{
  "num_hidden_layers": 8,
  "hidden_size": 96,
  "num_attention_heads": 2,
  "num_key_value_heads": 2,
  "head_dim": 64,
  "intermediate_size": 384,
  "vocab_size": 2048,
  "hidden_act": "gelu",
  "norm": "layernorm",
  "norm_place": "pre",
  "norm_eps": 1e-06,
  "positions": "rope",
  "rope_theta": 10000.0,
  "rope_fraction": 0.25,
  "qk_norm": false,
  "attn_scale": 0.125,
  "bias": "all",
  "tie_word_embeddings": false,
  "parallel_block": true,
  "init": "orth",
  "init_std_qkv": 0.0652,
  "init_std_o": 0.0,
  "init_std_up": 0.0652,
  "init_std_down": 0.0,
  "optimizer": "adamw",
  "learning_rate": 0.0036,
  "beta1": 0.9,
  "beta2": 0.98,
  "weight_decay": 0.0,
  "lr_head": 0.00983,
  "max_grad_norm": 1.0,
  "warmup_steps": 501,
  "schedule": "wsd",
  "decay_fraction": 0.863,
  "decay_shape": "linear",
  "final_lr_fraction": 0.0,
  "batch_tokens": 16384,
  "max_seq_len": 512,
  "doc_mask": true,
  "train_tokens": 115700000,
  "max_steps": 7062,
  "dataset": "wikipedia_en"
}
Each number is 500 + 25 x the weight over its row's rms, rounded and kept within 0 to 999. Layers, rows and columns count from 0. Numbers have three digits each. The size before them is the row's rms in percent of the matrix's.

# layer 3 MLP up, 384x96, rms 0.223, rows 0-28, columns 0-95
096:543526483498492493504468463496477501506451460502516518541459477469526492466518508532500488494516499442521496502509473510556527537526499487493502505517490527473511498529515479483518475510503472499503505489489504470449519441504516541485470528507478509489576519530521469499496462498542497519
114:521510492511468549468498498477466469512511509509485498498496500497508518513503527516504458518506505548489495498518520511501457484477468526510474425508444522514468529519499521499475451521494476500533524483500494510515489484516465535477491504465528459577536495498489563525514484497489512522
092:519509492438526518495511480507468472493551510513488483513529454510530511479531488458530547507512495498495445492542496514519498486537477506505519512500470503521541465504512499509524507484482461465492414510502543518481526498540502488468472534513471474487541505497514483491516522516483494518
099:507527491449498492537498517483491516544441491499515488487488520510504469431516485495472503529509432554514492529498498485506503490497519510514530524538448499551473515517529473457463507501486512479508446520462524489470503502533504485474488473464493503511503495517537519493523483528492492501
098:514532493505487489545483502496498502493524495487532516493502498495509495495512487501487495518531549518511494544463505533480515467528498541446509502477483513473477453512508497500473504475446485494516456479489451452511466501533490494509503528468482512541460478532535560500525522522453467539
088:487534491530457521532497492499511516500477479501478523507450450522527463524487481522508515507490488466516494460525513486514470525427467534512526461514501482514519457536501491480492493532476514476502505522470495506502468443525514577498503529461514503510538490497494493474487507527521496484
085:528534466497488494509507492436489503508536472458511535514502460483525547489498547461494542502515518464507481507518506519479506462518471464488501477520477479520502497492529505475469456501478524530551502468490493485477520486486504526488557523508499509529477428503482484508539520512485520493
100:498506475512508502498534532503469495488510478494480543496507461476535498459516486485547528495509512499487488566481520534541509494509499490514488468489410512533513517484521497497531509527497496441493500514481518492513484503530498484499468493509485532479483523501564565497492487525496459472
116:528504497484502487516458481517500474483506540497485473535504511504541491508533541523488510530541517504421495511486532490495495486509499479518537457471497532449546512513484505495456469493512496508506516477489472485507494530520498489475501541455459483507518469546530537482506525491538450503
085:504532551490528535498492497543467467501494554469489523490490543478525483465518499462480516515503494497469504514546501480470468474517509505543509528502500499470483471520451496482531504478483520449493460522543513477487501492564464492486529526463505462503520506498510513479515470492510491462
106:505478515477500527506515526514494530476498448518531486499531492499525542440509485468499466536508523518498491527497484532505534489483460502516484471491463500511485478484530459477456505517451491476526457512442489506494485484531486504506524543504527488523510519486543553506533518527499485547
093:516469503512528497498514490474472467465515499560489544504492496538523486474497495524555558501518491483510473545475527508546507477514528511485491510517477486539516511481505529493471470488467492513536489491502481497514448502476496472493448559515486537529461471511528526501511529506489470520
094:509542468508455519507530502515453480497487527506496515519487482546507504510531517470494489518490492512497512511500490455462484515507484521549522491446496504489528476477466474523511502476522510491522523473511494501484542473523477510494497508418477485535514429506494513510571500489480514472
093:519581504462485491492508504505490432506463518474531510527475517482494467469497541485490483525478472501481520471520504540532521508472487494484522514455438517481548501516501518470490483464508503516499499523533518488479496437557494524496528531513484502515500467511509483510509485498518496504
075:522509512464509506511491470550482486521505533513525486508511462479535487494535530501478541552555509506470474510509503495531503497492475553474484455442479508529507500514459525471497504463503504460527443492504505478484506494507469502511501494487507492532493487513491506472520489544499462567
113:464515496494493482512482490521490477466464537506510534510499483582514481487504505508510561530541533463508471488519496492522500480505505472480498504506513485525509525519543472499456464472468462484510450487500508465475472505492513508519507568481511513485514499504515537506495485537450472531
087:502524471507504480525478514492485500499442465499500554477459468534477508488519515521532510486501487486549510522502495468485444484533512508471472517520524515476476523463530534476524465494525499475520529519478478469459419478505483526479518501444523505493490482498511505511486496495540496505
109:515498474472463495534486520516529530482465439506543496458488514520502464507514488495506532497518533536471507502499517466460474467476468522533483482481468507514510508550554521539481473497469481485553513496475478523507483504527485491509501524443527479508493515523506549505501533525495479501
103:509479459479476511479473487495484467521480501571463511502462518493516503498524529492480476489512514489544495543502534531526443517523494536516503463499495532470503456529471501486516495435513478531519514474498476526541531495509476509494491438484487508555528504508476500511514501506520483506
094:498491489438506536483481458507485467484478492476505512487501484512491479485494558511488475529486472493497466494495493469482447482483507491495532518521483572548553485467533530506491542450481520498536505519498505470482490514522489507478511523500505560493509465541506468490510496501537518513
086:493496518467474493506509431481506505495486521475454527544477471484526491475499526523526482504500481489490470491503523518512456531479479478508503466519527510536536534490535487442466486491502474525501484523511542512492490504490525515476493475533504554535534458543492516472518451504529503527
085:549470522470509469489538515493483545524500501533527468525527510488496487511489532460489501481525523431476515488500554492515523506541460521519507477510482480513572492500492537512523463472500470478515506559508493513487506490524477513473468493496499499509521461478499542512519483471502482475
083:489504495501485541504505533510479514524479483518474530456476515497527494479588479462495498478540450505521499517524487497475504481515531494506518451521503495488477538473511498505527452509487495487489516467463484474494496522473465490463518496501498508480467524489465523489538507568488458466
099:496502463481526515496444503508452510515508445464517512505475456498517498454525511508528541495503519492476462519505491505491450469471520473497551481518438516572540462517513522477486509504478516502520512547460510504485515491515486499466530493460494492499529504508491492510525504524486505500
105:501510494470510490485505512525500522532468482507554463478500519508490496498488512525507497524510558437442494567462483521495514482474472515469540498479477512498527485497474524482489490482481501511543523510513496471525477491494488501489489534520578493502492490470518519501503545516560481497
086:513507451487492486500476480482500413480514508528496509537480476476505487503483536533518466558517523505513474473444544567469506482510500486512501488489503521504543513495532513494471488457499451518518468476491485487490467496510512498502543510479511531496506489513521490536469482503530519521
093:508517526493505483524501494509472455516497525501494492514487524503538482480504532478484530510505503483475416483512499510528452508521482527485503521484515521494520458539509551460457411481505478501477482516495520501509511480511502520490461486518489532516547511506496470476494458509516503551
121:502497478479454534494525481507480481512519469498528525473487505522512464489506546504501526483514505513410470503502519491519443544456498471507508488511449498502541495545498521490513479508525509472482513539524488478466506456563499506473495484486515501512508464519509502462503525491486481534
092:517508468470483499487491443523486482508447467517502504515483467494542521486537518496473491518529543509466457501508477550517493476508462499509469455475507513491461495525500470476502486504482495484508517527474476513533510510526498505454503528492543496555538509530503520473522476552547482503